python train.py --num_hidden_layers=13 --hidden_size=96 --num_attention_heads=3 --num_key_value_heads=1 --head_dim=32 --intermediate_size=384 --vocab_size=4096 --hidden_act="gelu" --norm="layernorm" --norm_place="pre" --norm_eps=1e-06 --positions="learned+rope" --rope_theta=52400.0 --rope_fraction=1.0 --qk_norm=false --attn_scale=0.177 --bias="none" --tie_word_embeddings=false --parallel_block=true --init="uniform" --init_std_qkv=0.0819 --init_std_o=0.0 --init_std_up=0.0819 --init_std_down=0.0 --optimizer="adamw" --learning_rate=0.00325 --beta1=0.9 --beta2=0.98 --weight_decay=0.043 --lr_head=0.00642 --warmup_steps=556 --schedule="wsd" --decay_fraction=0.908 --decay_shape="pow" --final_lr_fraction=0.0 --batch_tokens=16384 --max_seq_len=1024 --doc_mask=false --train_tokens=104000000 --max_steps=6348 --dataset="wikipedia_en"
Each number is 500 + 25 x the weight over the matrix's rms, rounded and kept within 0 to 999. Layers, rows and columns count from 0. Numbers have three digits each.

# up: layer 6 MLP up, 384x96, rms 0.157, rows 224-292, columns 0-95
# down: layer 6 MLP down (transposed), 384x96, rms 0.123, rows 224-292, columns 0-95
up224:494542536496510479486488509455473555487514497508471497504512507517514450501509474483504499512501503531474480484503535511535520474491488498465478491539502484513471500497483456531499519498501477483497469495504513492513480495520490538480472475488491502513545484491476511521488532508492486501
down224:490449494510472511564561480515484448522492485514544493483491524525513480498491501507495477480481513482496499501513479516496485530488472517500473526487518496503532534483516540471488491505520495488481505521521494513479482507481472486506501518514516504454493497496501488521535502485505479516
up225:481486517515511472502506506455502510540466474564513548455508515518509486497491462519464497495474512523465522518523535527508534478506578487469494490504493515483500531520507463500484505504552496499510467523531460456529485514473473514454524513470513473555463482448489520486498558483501462498
down225:476503472516504463495488483460546496495526501460493500501556527492503496493540465470565483516494480506487493534517522517498554496515514511485486505496497504508521473522492469526463472529503480482522540504450496486497486521477505552496464487504515472479508493529478516484498500486487484525
up226:503506514504507504473505505502459537418515445521522518512523487491504466494425512536511444512519511537520490504498485507493484510509526508515484457511522527561445541527521444507474522507499507533466513508515531471505507545509449505532542443477527415553502511485525495491476473526551472528
down226:539515445506498472507498500506507458486482507481525515506539464513495500533579462531472471488500500496468462492512524461448492530479538535491483468535537531490513503524512496496493494543472566526534515496438482485457470529471550517493478497461459482480494533476500531475486467495523517533
up227:481507484526514481478529553501531520444498495530489486525465503484506522531453471517482504516464486490489501494510526500514517492477478505503498510482481507493494473503492485514519493491511502502509473492493527457512541539525503521516517506474503522536478498531486471531492506494541508504
down227:518489494492524486551534503512530470500522495514530471507510495492528521555499484504480534523497479500526488503465502477527516489479486494499484466474486465470513474477499538492534518492525485493481524480498496486519517504518494493510489519444488473479490519493487487500545481457538500500
up228:486489507540491472514507522478487477525478547509502542506459487478490486494438476487502506482453526487494530493513496501482493531491512502474478494501477525550508491516510485460503527531484513491519457520525510469470507505490537483495533521498550480538490502489487496517505458492489489504
down228:527492483468526520490546489523491495511516533491508473546511482528500510483543507516499498507521482479469511539512512476515468483511505492520491500509492481513496462460525514550469537473525493489489537478556502465512509463499495493463493502471495480463491470505514485524470509495490463539
up229:494528523519539505474476521512464525530496473503511511514478527493515506502459503507483481507465484491499519511540512481497505507490493511515475448474510500503454529489524445499495480539489512519552458473503502479503518476486519535494513478487524513531481511500523499496483488472515517538
down229:492530522506507527429542551486491527459430518499429542497462520516522466448475469516518454536466501503470549500559505486508498539498530499483493468491475492511447535535518469460477519530504489531512465491511486475498485491459513557520532492523523493508496523513507538534432533503487505506
up230:486511511561514492480493487464485526516475507477531547508506486465521482474414557504498488462491539546489555488514539505523535492476502529489447432463513518518472522481501508523492496554533502524592477430516493518493502489508530529471502529471549490509510504503518466469481482508514511545
down230:519535522503547467491507488544496507518507488485456504446511510543531478511495458428515486470494534489499478494506471480506470481487479465479520449495516543463470481546520503568519476524500515535471459556519529525488512546472528481538521516451431531444529545518516505489526466497457530496
up231:529523536515529513493489473482507486473494513481501489517488481501533454501489485530559509483468484510501520532485489534514511520515507507510489494493475465542512509511514486505510457520511479504484506497530488488527479489488513505460533481452516499476508492459489476486493488509507503514
down231:517534532496515487529507485476493523532503493497492515479454523509482512516470477486500509528530514486479469481497485511515511481477505483504516488430476500491472465531504526483499513484492529516524480525476520495475479516474524483488513489558475504491512528479530510485516488502525490493
up232:482552481528548490509479482463489492529488524540498528521481507505538506497514547559490504478489492543521535521494449453491557497479533544519501505482500471527504513504498470480472488495494486483529507488503488488485486490479495503480502489467522546512525461475516492520480528490466505503
down232:522515511516458491546504475539523516498475492449523545476489479513480501465503504511497536491508490505493470506533506502484513463506487509530520501474500518486517504528534477513513500538492474437507517503477500524507455457504527499491479433497477489431534507524527503526535489510505499487
up233:480497494492517498485484523506513505516493482486461489513463543520499533506443467470457500488527474523457507499546520498525484505521503502512486447500468514496455520506520461506492514505533521509485483494518466529465523510534490543506529506502512479495512467514535515523503499466496524499
down233:507463481527497520519510487494523488480505506523504505504503523488507507497507494542505483502494499497524496487490524500494541511491499477496549518472536516492525475481526516520521506516468481480486510500507535481516464478500508471516508515506503484506504477488489445510511466487470487506
up234:488524545473541527477528466548490454528505492452440524456516490514503485496482449539479456524476477528525511513507533507498493488487494519461512494490476508517524503526456508493520467501480481521485495463542511499519465464474480526479571509494513486513507499506458485494494501510506471503
down234:521488524471452501502540506534485502484493538489477466472497527495538514475491492484536481516489490493513566495503478496552510496514489500514509502491510464489500508533527482482481480498484472512466495484491493515522475494498486503511520514541488547506477520536524499496477497534470530486
up235:513511568515514503492494469555464447479490516484485507497535513530534471505489515509491457540503449519505523492512522530510469538492501515439509453539482477542509514520497531496482478489508496504491485496508511482514514472505461524468523517444498495485490521468489500518499535448498473491
down235:513518507507498533516536483499500468541468535461515476502517521496502526498494512497534462532534519462454521486524539527474513469505526482505507466483526502521523514493487472528472490490511475518477470478468505511507466467492479488469497479527505487532506514506499535493491527508492425508
up236:485496501485525504502484477447503467533509470507486537481486491564492489499489486532504524493472484497495523516541504499540523492446473490486511510491481514522511537530470476470504510497531517490565469533510487482482551493473486522524541519516507486489502551475514485504478492509516500516
down236:494515559529501481459512518533518542513491479489529504511503559452496494483508488477530494533507540500498489502489508456531494487516505485453508483480495508506505471502510475532518474483538523473469532490505478496465478494513524525527506502494487481522460448533500518492490476466497526485
up237:497500503553500538493519510514504547493470478540534532440508489504501492493496485520483480514467498499517498482502491500487481464470533497487502462465459526492475520532520501533518467504505519495546466515501501529510501522490467530479468482504490501525536487492517497515489512495526506492
down237:500527513508520498487475514518531485501506516474522481552528528503485492503482537492498520486533505498517466526507518481501499538503501533494516478480541510502491491467477469525486465498486501507489530469510500540469515470526504510457531506490498500498496473537444492486456446485483486489
up238:513548509522509474489500505484509518504478514483513474509516509492489450492508493509510514528484554512484522495511526527433497487521529515455448416471505512494487496516549506497500527498484505519517489462524499503507505483507511516477515520500508516533494529483488472478496445483522513524
down238:527469505508510521480477464499510504472486479496532466522465523502529494516481485473496513517525474493493502544518518475504463534480489513510529501521504482475464454511472526503511503533499513492465498511521502500493523462509507451501529508546471508475508498458521501536527525466504475508
up239:490534486509516508442510479507522539455501505499460466491503487506487488495477517500489521497491518544560482509494541439510441472512518516496484499503525517509412517545494511495504486528533513508506469482524477496500463476517485523533534499502483472531494497517524489478459533511492537522
down239:527503446545484490473490544495513500472497502499478475521497507454506472468484557480488468482537519532507538480511510557516503479505530476457526500486523527515470508521524519524541487527530454473492474440521474463499553505508448480501493515491533493468465502505516513504499524526496519509
up240:489511566591512561482456529484485447551501458491480547501484492549530463507473475516475511528475461536521516486570504533466569570486477482501435494518503465513455475514518480424478471551517466513506488449446468523466544482513455535476523461483544485571535483528492450506499508507531515492
down240:444525517526494486531528500516473489576554509495516514491516477506506485545520506498488534520485446553522522483509484500493538531472480471509485498526519446456488518488544490461507510517502461460515532473463455529483514513513454453471496458502508512533522464516492473484481524489521547531
up241:501507538497545530459453518479467501555471530518453466463490540553523522480469510483512491558485466532491525519525485530524484488475504489518533511517498481527465510539549487490480460523500456514547466517562477493453495490453497517525547465449509536541524503529533458485491516471471549491
down241:433515551519544559488535498462529524478548487538538545489517463480534481431464557556468510460550495457528539517502510517470514506470471497492469494560426459536508520500482523470505485485483428455522494477539432568473518496545553570464483543506530444470479491513462475518477487530473478499
up242:473469497508467505445481532456492469562471517507474521514491470522529447499506511543443468512464498493508540478499468551502524495492482503509476508525525472526515446529518547465497504498491501569492472518506506537510516473503470518477530473490537582531476494484541486516459464517543509526
down242:492474506529483537519489517468478482491488491475476511553477493518479536532459507547468484539530509510504491485522516474530514571473453510502475428545508477506475492476510530542446414478478506525506514548468528549527505535513489498483578484488510479486517472536521540512456447490464465528
up243:452505529485497519498524484502493497485512486516536517552517494501501504485512512473494523525498438504528519504532503489476512482478498488505514505465506489535495502520502523475461497531534522544502482487520466472515470486480521488471494460478478526518449513505529479470503528492480525485
down243:533527486536472480476479498515513535494495515472462472461514490473519502493516506483501493471508534511497485492509519508496510501509532518528481469522491493514461494500488525535508501518476470525517487526462532492494494489486505501528497523513510485499545535491499482480452452508510451521
up244:533507484493502498462504497473503519495477495488435506506468513488473513494478473505527492453514507482510472537539458527485479500512504517508512531528548450511495532527496528472508473480472496514499495499494493511514497514475510496522481475503516507511490496499533467507469536501525483548
down244:528509486479488474512497469522509493500512509506487508488503494499446488504552503525504485522478496469521493474477502520511468480536509494486505515464496522509519468534493527528513503505491517480519525469505533493516494515493482481486488482547480490501469477493515493523500519501500485498
up245:482491509510522568482475516512511508497456497521504499495497491487522487486455533553555501536485496534478512536539494477494518505473519475529511551494507452513507481499541522500499483492549482503493479460490463506510520494524467549496475438494473488536491497494521480506464547461455506509
down245:497513499487508492500476510433532495513494449485528496502525496500525532522504523506482546485496478497505468485493489469549518453514516479501497484476481479479494484476490504518566512483480470487552478464485470502491495532543559523457508539471540488521495504514506532496508471475491527538
up246:448523477537520507474511464508541535473476482511504591449504478495512459525468531557484448529446480536502482518486492538548500488505516498533498452550521504545443489497546472507449496472498505505525466501563469485520463500516453505467519501479512498569462559514481479464435501525499497516
down246:468436538507469450504552503526552479482575504532538512509510501494498502494463503485458485493507495471519492537550491549515521485504494468427487553496479446476478494503475439522505500537492442492496510488498482460474523446475543529484545480525495516534494464524542501531485489525511467539
up247:495520505537513512499498533506505521500487483483495510545484507507505531518480508484517514483453515479475508442562484536514545482491489450512507503509528523494414510513530502475458510493452514522522441514509488475460484473505538493486513490481518517522496534505483471479501474503477500512
down247:482479518488496525521509519451513492502509494486501505546499551480465519515508498505500503516542511531552477498476525491459524529491505491472516466481486507500480460493454493531470475495517486506520496451473482495543503529512501508500514535524504471524454459520504486495517480538506475495
up248:483494510548522551490495537516494483509467485499491499463478490489529509462509475534447473529504498513528510510494495503503471489508520527521478533549469537546527513533518495486515471521487482504510501517500479486455493500485514510469492518512525490473525508527532532511497513493488546532
down248:473527474483499451466511503505515516479523485513469516480484505519515467507502483511527475508476469545477480502487468470536532498471497521485520559509543482476494446495508514480518503511526477505465492508537508502531524515486491506515506463487503532501507510514515450521489559508503519482
up249:474501494501485517487472517468483441491475485501495531511489482486549505512487479509474504480451514521527495483525447518494490509538487497486461538530530478508513495476482503472498492491519508507523483512514488524496491509508524490473485491483509507488507477522493514494492522486549502521
down249:511500501471522512489505482491538531458513504505491456496478500492439537519533528514508529513520539471509470504490523482504463486489469520508522480498475524446498471496515504529494527503478521546481487513495520473499533507542522505526516511506522464481480474518485512502487503494482434499
up250:505501491480538500485499499465515486495470533480499534542481505482500487462511475514506488540499509478550505505488521545501509480455518528464505507483490515485478507539544508498516465504489514472542492525522525510517458511476482480499549502491517518571490518499495488526490516452514529471
down250:509513508525508530466474512476513497511504515486500483493517536463499526505492515532547490471522482504488477511509490507468527515452514528484496481476525508510519442503572499513493475534482478507517498497492467509506513484529497500433489509491497516510485503534502518468498486474442487506
up251:483496528501485499485489517477512482482521531491515517521499478532509494461471541520508490516529556525548535524492475517509528507500523517459472515493492487524506503501493499438459509489483503522502488476532447532484506533539501500511469490508562507526500459473499487470468527497466476489
down251:497467545527490510469550519507533475457467503502463502490453463520454494522502416493491500517467506487504522506518524522530506483474465518533491474517498471499522528493478505515472498484510516547500485518520552496555466529533510487498487514491456510496496484469528482516490510496526536493
up252:481497523507491527500482520477465464489484484501532472478461496483544537486451527498465496544504465538466521506518538488473527491487471506537472472488501496527498526465483531508522531523534477499515463495494495482489515512501471504480532522513534477504510508485516500500489528465538464544
down252:515518498496501512511507479504540509490533478497489482490533489507541475535490496509492495507478476488507505460475517496517473494490489497498497508503515532495500467535504533497506474488537472460474507505479500510505503495524494505550468482482478500476523508489477490517498493525465515529
up253:506508498536515502509504523523513523453460490462491471508496494539493482464483494510509501521485511501510499514519487517504507505494550502531486489504507475534529516518539497505478521509500486531546514473467459519480509480506510504489491496478510461506530487501537518510504521482490502552
down253:482481513475525472480497492495525510513511517498519510486484516524514528476520511481502516496527502479520468502496513512544502491513474495445518527474486510463492487497489496478514492502507497467477510526534532521508476472493470489524465492511488519462512504488491499503530526531514499486
up254:506516477496501521454486497482518522475452479492468511499474529532491519463500517511510498522499495508481499503512473519520519536511515511521480491514484496509497504502493533449481516501492490531513461494537503484507520487478493517521499507525532481501503510521489502486460516485517473531
down254:502539503516516514422522519459495520478448480510450508503470523542489474468473478499506453528475505528498509512541480519512488538469548482515473496464507518524478493529483465493489496498508480602530468505477511495509518491470544566551550488537499492502515515515501490479420481491496501546
up255:486559550479540516462515498478520470529504489452526515488469518495514449506515531552505465493446494537519508488502502558515448521501543526437481475501482506522508484507480508530468477455493500500528485494514531543513510508502471508488528524499492527535528537493448511487451513498522473515
down255:539472495544471485492460504505465521524503480530514512507529464455478497495498496470477474481481525514437492540485475489509482515526514525511524410477529478492488498481478520516520481496549493527531480500494547490513542529542503497485472539450532458497465511487508512488487504470576561518
up256:481483491518551529486524486497529509496480491506502528500518487486504501508512504539535481546500501541513508532492522480530516501498513537519494539510513470512488458474540512499467485505498441492474503502502478504539539503497488528464501472504522473473501488519482487507465501497516496519
down256:490516488517510482506508506470505475534533495482545493482486538509515527522480465469512475523507501469502469497460497498497506487545476454503504469484506494502483517482470508503549523529495521482487479497534519493493485520490482484509516539555486507468486513501506508509518534486518429529
up257:457528491516499497444507502471496527540489451477475520493477484498518517510478513548474479491507482543492490562516537499478532526488520506491503485520484470523460485451524467522528457519507459540516496486545512493504528463542506495472512495499538494504509485472493468511462477462507513502
down257:515514505479494528468533466504471469499485501549468509458508537519499459553456500492487449510524498472474518494537504526512501531520535433502455492514469508507439521503475483500516505508497522499525507501507457526441449519509567503566587503504516438506503523480497536567500459478465524490
up258:469531528505524508465509516507494530522527505520540511466493479503525539456461468503505495506514488497481504494541553512498482497462526536485519472523488463500521505510504530420492485497502456496509473508513514510487497512486453541523536466510531522529485454495453443481432494497527482490
down258:502498502519487514424521509473483495477487491446506512490493518475518526558519534485502491531493478504476517525492507480512473509500503483510540525495523515480482507471511486482514499529514481450529504511517553453490516490521488493518492493529469494475513468545477486533512479509510533523
up259:479502516494534548472547490497502500520426445499540516495472534572511427484511473523503496506510493498462526540511490527526480477524492561489499518507488492507477485515464495493452504464467468573489468551501494505528490453499489526519524503490517552539487446517495527533494491494483464508
down259:470496533466485489505490468526453501504490488535524481519493506520487463519523450494536477491527531495477524485478478549504417483441528509526513549539505569567464461516515497475515518512521534488525482507496556473500472539457499473515528479479443445459510510485480497533516515479561509479
up260:493470505531469504459505506463445525456476552525513539453503486470496471504503511501468474511435524525528511529506568496494559513493491577476481470504516512528438523550542539493501507504486483536569485523521491483521506496458505506539515494456494505524511512466471463499521471532500493470
down260:502479450485540534436518472561452453511509531517505539507477538500534543495466489489469526530481456478505490487493503486490549489524493440492452474484532447523514516505500516514469481512519458492539517482540518462495508448491483516486540507480503517475520486545511520511511502501526524503
up261:470480508496569529484532510514509505499509490470496517501507485533489516476471527542536482500518539522546516479532512504516456498519491501506484520479484488511474495530500525485460435485543515516480481472493478519469503482478476509450482507496532475512457488509499458489475491477495564541
down261:498489492509489461476518493511492496486493483510524502476455506532485480498511480461525515462466505502525556493512508442497518472490483537492477504499509510468482526466485520526526526510497463524451484539506533553514519470466472479505525511539524542519490502495516476545511486524503515489
up262:500576533515539477461508551457497515505517500514489480497493486503520485505490496497494496482506480515484486534528541505483532549492475484528491480480493481492463490468521503505506487533492494528507485465541524512497525485497491513494537514487519467506503511492448502516484447481522505510
down262:482499507502487559469512488540493497506464501510465465466486526501495489532508460493537494495514492497521535506507454499515524517545563471504501541518508516491533510492496530482478489512518476492513493545475502512502477501478494480497477473506472479490504478534467497488523506515492463489
up263:515492530512511536450515548530497521462496478478498507536520474506513474536525497520527477512513492535545467528494529484487511495436493506515525457523511478519503481464490502476481480517511475498493486472538522506519519494514468546485488449466500476517554459498516486505452491501518476528
down263:490560477475510459541482505474481506493488469545517499497461465493532491484516475468495537483523471453497522512487478480529532516531510490496500522507484508479518505504499502460524520513509533475479493510481476471483470505485534495496528538584501545426497525494496509522532515494465495498
up264:542488526508526536457513548536492482545494505495502507474503494519516500503496505513510496482496527492503526481494495585527457489513527538512447483540494531562464528527496493480485466475500454493525498490538494505441492514470422520527530489467536480529473520471514497523482494525453460544
down264:482512492509465507474503512508556543505493517488505502542523467505450521464502532513535486531512482490437519513474520511544451502500459455520549466470532500534556495494500499503501479516519511500455530475480470512500510474496432480475482518531471499544474498498507519490483507462507482541
up265:511487520498489514498471520511475536484503506502489522460484497483494488485536523531523465510510489529547509508492523540541519480493509526524509469531521510561487496496477454487528512511501488498496489490500443472471461484517445473488475464471488469522474469537521503549499477529463487526
down265:503486473500518507540476478489501475513504519501536547530498500512529539506537489464492488509515489518476493523516504502487502533490492493530494518484470479512504497496510511511496530541497511480448489534535490497475480494481520483508515499516481499426494489443490521481513496491507493490
up266:513536494523540547477511507534477529501408515477525464439517485500504480489473538511493488525489494496502487496530484557475520515508540524520469494526501512481492502503470541473470482508498484482485455533521486543512524491525454517518467488470513489525530478499503529541497490485519471523
down266:470505479508560502457472457535498545515479464487511502522495499518495516462488513495466497522514508495516516484491511495518519448525546502510504503495501491540447493568498494563523479453496528479489500532478464512500450495545552506502506476485524483503504496477486488494494459537507510529
up267:465506498492540539473515506530494522524492506522538523501518498508508486492510503536518502520463504516501495534495498496486506505509495513500498494505498448523445534520493454523515478528465505505515505474497488465521488504514525504551508461482512473487506504491447489451471508510494505496
down267:530481463512455531469459496523481522508508518477509488503485561478412513475527533494489514472500500503508513496500492511533505481502489540500516514451517501473515483464488526501493525496542484468521498518508529474499487518477486485495484521524502492496518491504513500523496486509507459518
up268:491511537497487516481507522471494485485478487503486504489502471538525461484511504525517479484473525500504523497471503510487494450527548486462515456516499502543501534511482482492485545506505514505528483471491534491518456517470521555529535480476527503491533503517422527512477492496533515429
down268:500508480492487475517505513502493523499495512507467478506452559491493525533514500472494509469484448483515492495501495522516483489495484492483527519487487493440507470472489468514550501518517554507515517530497498492530525466518490521524483517554471491457516497516545519481519497485493485495
up269:480504519519497512467476501502475520509464492492481536488466491515497501478451474485467489515493476526484510488531508522528498500514499504514483459506472512536486510494501465494477468552508505504535468479533508503485500477507552531486507510489515493516506483494505511479478504457505547548
down269:441538541512518529430552526490469544474452475506459523495444546516513465461472478515470449528461505520478535535539505530491503546519546499507482464490495469534473521515519499489487503561533493539529464483505496487470497463493538548507514464523541501513477506518501509514434472470512511518
up270:520527519490510502475519505493482511504484457527483478510473518556560511489473497490458486473477487542504527514554488520503499524456504495486486503463477466539484491511507502460500470526545463505499483459536480513464453471517509519527512507523525499471496489496527516482473529453519511538
down270:472516508518499501460492530455497511511507485494512513517465488499463521463513497464491519514522485463492489513526526507507514510492465497531535501517544494487449501500465509523532530495544503524522501481455528487501458508515534526490497459524515499490484519508494510468498482479503522497
up271:474488475487507542502505541497494506511480475502507490511511497516545524519472526520520510505516492534513497503503476514503497526492515499504464478501470469517515493496534503481478502504495483508482500492529459521464548495503462505477470484505521478518503473544475493501486510478510536517
down271:524506524537508483552487485500504443517483513500495520469478485494532511512507502476495460522476488479510445489492517504471531505512482450521517509478523484475490490495498518498524526511514544506508521482518510520538468461496459471506511472533504526471551512455536499503511478499530528490
up272:493563520482506523502549554487504540470503519543494492501493542485493503465489518470531461515503489536496516508493443529496517531445518549510496474484454506526450498499498459450461485504553482535498490495502446499501515537523458524497519513519476504530503500518510513551505481486441513504
down272:530452463459530484541506489466471486495488524495508515503519544511542552482472531541494497540508504519441502536533485473487490539503516482526507501498509497487518462488525517461507519526526477492491492477538527436464518493496470492477510451497520473469511463497533523551504516497440495510
up273:517510474501508487504475518517493505525481513512468531545506501543501453487524511510480494483469513482518523550507525494506527510509503465464475526486524450551471502532471484485511509496490535490540485477529479471512519539547486503471501514481514479491493458532495515511468479489452529494
down273:502481498491509493519495473533483526476483470510509454490499483481467506485511481487505519477482513523523513538493494480468521484489452517514503478500486507504542509510488545467520517511509488495511523486524508461498513472509528488499512526476500549466494536491567502476531521503467537494
up274:514528475537520545490491574505460542569481510520448485506400522465529526497459521504501473492473468501453550454546532512483497525508553550449469526554494505535488590491566478471466480499528447522496473560518462470507527463493510518495511453436556483486529569515481483455507456469474455512
down274:502481534549501529559485541520501490515464506491541491516492449488543528483496549544508504481550504459475537549544563486486483505477483524440466418506494489485514546444518529472474557488480447430536507492474425498443447482506526503483506518423526443466533497500519520526541460504463544582
up275:434525497541535513495484486471511467531503518527465544451540488536494467504492482495496475519481531511507515493480479503477536512502490501501462511496495496543540492529509495491488511481475491504489486513528476498487480477510478506544529502508515505527510524518487492462493456469468489550
down275:500502521478454491547500464568491504459491480514493485485499514492452473500516494510504520496504501481507487522510515494508501477498467501500537509483469503468507498435526476468488523556528516498507495493476497483474513505470518518566519469511490501455496513493547501504549551525504496463
up276:512561505531536462502488538464489524516501497492515492513474534474493481507477532505488484522500507488528511512519526483483529507456481499498478462477465505506474491505498483521500473501447513499516481474507489515494503521486486474468541479495525495503487502527490487510503469493470507529
down276:483477475482507556539538499538518466492501500536502482483517541486481505536509516536491526484504523443498478521474514501527472478495479489487508509513516525454500492455521498504494504477503531482455514459509500498512493464462491486505502510508487498476507489496538514523532526524474510504
up277:487512509538526493495547523475470516498469490491507496515508496490485516528477519486474469506428523485517502468529443515518501544472483507526494495515565516532474496498523495507478516508501520519497486511490493512481532492521528493501455459505511496485534497524535474515526496512542489482
down277:520502528491484474477474524524515503474509479489526550534505501475473499456477457492504526518502499545496515530491531484479533508498510514482486511493465527501446516537485506558518468494517497525513479482512544496487491501536485494492516499483520481488478490459494477512471506507509501531
up278:511520501504486513480476552473497524482492532482515486473527489524494498461457488530525496540475531532524512529508534494503477495470521511477505467487460514494472541503530447489522460483487492508546493479468511530533529508497483550523500481477495448517496489455477473488479501511487500534
down278:511472503495514502460494495521504484486493507507474502507498541519515485529480530484471542506479492473505496488510517480493521477514500481468499511495478512489523505513482502452546498509519455495543493488516524496541520473555490516484503505503537503445512514498497478514487528477462524464
up279:475500517524484512496475521511454523521495473491501520491495519545467478466459528478566468516484473521520488498546522560493491548468481499504481470477521517495449502533514505504483491508527511533531450490488466496487527512513528511502502478508501529491471513512486497519490499530492507524
down279:510475483483485514495534477515488507509517491536504522464501508490491507502519498477490464530465519478485461527478500502528491497515484470527526524490507482491497475501493482513526512463502508449496534498537475497516551518525499487514500509533517477478460505492532450503506532505484467467
up280:489517519530534482490505518528496506517510501497509485493432502492511528512476477483489495489502507522528501527568494505461497533500489508508440493523496486496504505497518512470506505516482473502515486509510474531494511543519508523479501484515509529509515541519507434512503475498535537497
down280:487472494482492541536509449495490509454467510486479524518505484505473471514516509516511497535488525458502460494506506490526504522511500519478540500502506506517527493524483499495462491493507512494507519506482502493528470503467467467525510477520520504516491500490513525495465520533481454520
up281:500507521513515465469488491469484489507485527506488529518465523495514485486506495457478499498463513482512507472485469522489524512518484472476478477532515470528522505500483513449500550522523500515510486496511510480520493465500484523507518509509502532519497500473537518495521531484504498503
down281:504468511541490510453480508504538502493494516490498477527505549504492478504501560511517489496507522509499500496503492454516495473505510525450536491486519521504518464460548480497436488506493477479471556487510539500507536483519507452472495487496517515472496515512463518494473510516473483525
up282:460502491472508561480535505495499478486483496483498487498466502510489535459487498521487498497487462529507541559518504499480498535496510457547493482505522484519483506507516456470463484499478481493507520513497489485496520511517495520493525535492499458518496488500512485509508532509493522533
down282:484538529517483454479509507487495511488522500516534551530536529495517468493508515502504474531501534486467468474482525533525514521512482498457524496517494496484484468497432513484477510491528507477511479512519522513532533486474500467544547508477494507516535479509468437513475482513482474467
up283:501483526491547553451524533539490512500458497504483523504478484511517496488506465544483460516542457564482516499536559520548514503496537573481478500525471441489452510506510499516436495485534511513482485528506481514470498483492476517509518508469519465551482471513441483481465519503458514498
down283:456502468514478479449510512480522545473481511469492486467479559493489454540549466527507504554532488455553467513512563472528438454487470531457532510512517540516517552500447454522468462499488528487522510531505553519544505555508550471516482468515517480480531504523459482493482471484531446491
up284:491521511534516528471506495453501491546471510455514573477483477549504448461498483531486492503456518476514533492465498557545520463493489473467483475502507508494513510489515524523512502506508495508542462481525512475513505474477492485553499462507519509525515542487519537498469489479460505469
down284:464534482475480480527492468449481511508518491542489512506502478483491489505540486473555473494491463505523446506500514485490503497522498495500546548505488510489521459519467507505485513508509508525492475542492495508501486518472515524533536499543475526436517488497486482496556525527468474505
up285:492528521513498476489492488497494514499449539508480486527498484514499483451502480522438498496477476505521509442535519485483479476495500531521489514521570509504466539456504502505532522533501466489519489520517508470474504467471515503515524521471502523497513493530508526497460476510504504540
down285:519505500485489467504480500495482506509512520464446486486486555487517488513510503480492500521522506511500458480507461475501493487491549495515468475486487504505493488493528482522475543488524518513500487465493498503501533489510504494475527482504486497485502493516527553520501561542509506509
up286:494519503493521525494483492467514516477513527480508474480493488511536499496509502479472506489496479531520559485510493508561523517519504479522501471523518457480508538516531455533454534552461467469499474472526513503509491469506521526506547528494512547512497501493458487541474527547499530498
down286:540486503472506547467487480486522509491495469477501520481510496479504512521496525506515483514519495481527525500484477496465476530551542494532490501519539504516500499498537511479502471477466488501521512531458472496485492477483498514514444491534458511501522484526466494505485485533510495481
up287:507497514502507539489512518506511484473453452514497525469513487507496483505515484497495510532522538482550511513511499485443498514464474563488504509501510524539502465513510517424474468526516485508470480476538433491506452514463495524508536498506531488507467470520511537521528549531497519535
down287:547509461526496499498487505502503519495512473519497497530472487452524480512505482517540476534486497500475488491487477469527494540496493506473521476490531503467473477494541466533491507528499505517511520515506561475467494508534507532500494508495488476554431529529463487514497511477482515498
up288:490504558486529480468492520515483488516502480489443483446489522525532516512488524453452511499491540518509533484503542497520468517479540523494493484490486482496481495505488487553481542495551527495497478515523468487539519495527441536518493490538509446541512509498476456474508477438490513500
down288:486463511472489478451487482507475498531497469484470474511483531502514483536534476474484511485498499487538487517529503526552517507490516499541499515460485520488513522567479488526463514545507506502496471528478463562496513477461527509528495474527541478521518495468504537498506485555480429453
up289:533525493536466527460538549510458527491482546502495507550462526466473474480511477491482493539489520490458479513526511528504490483487488530510504492540530475509493536503506464462449434530457493540524466479472536475499525534481512524526503485479504509489540454552521468514498528479495521472
down289:540483465503487500518503527517481519469504497503553486530497477485452506505494492478527538498494510533506474503486504514497495502495501568549543495511479476461483488513463487470489470517508485455504473495515530515527542553508484523495477534536503447479469501536464473499505505458513481477
up290:485519491473535560468530510475497457502451561520512581522469518528487500469445497488494444520468517509447557455535483523536513522491520492488521471492453487489512497509478525516484494482474486455516511517550542465486495506500475511527491522472535513549512533476461499455486533481544524521
down290:500552479492473525456540510493524444556534521418509542502526469511494455531469483511501499506531516540444507449487514476533520510495506476504512502502502461494514502493494458555507481462500493508487504510513522497532534529482510481474476500529520516516532518526479469505455462511485507491
up291:473521465504534503479489507467488510555452476514468498452495497519491469472553510541532470488488525543514533529495532515500541467458476556519498499473524493490480536537516486520483518530512511509571497477522513483487495491450468490517496451502517450501467500514474485535514502477481532509
down291:516528479504506513488512490505496428500519539509444514475454582521484463524523514501498481490541518450473494466479461509539547492474512494511467515497456513507488520471499503462489517469524517466504531531555545508512460543478502467482476444524532513482552464501529556485496534486491498527
up292:481490525470476512470512461530489544495483489526436546493533480527480454460507487496530457500499498491439519529499521509550530565505490519499480493518452480523443454504524558493502546505499493491536445458542481458518514476496463534505525470478575476556574507488484500474475496508481472592
down292:478503493493495508465537504496493514534510499460508516492533496530511478486506470490516522480450499522471495511546566447471478564497549521531480556459456453488488459530492511526547515478516450435569448474543545517492493415495526523456511511486514450486498505490581478548508489471469503486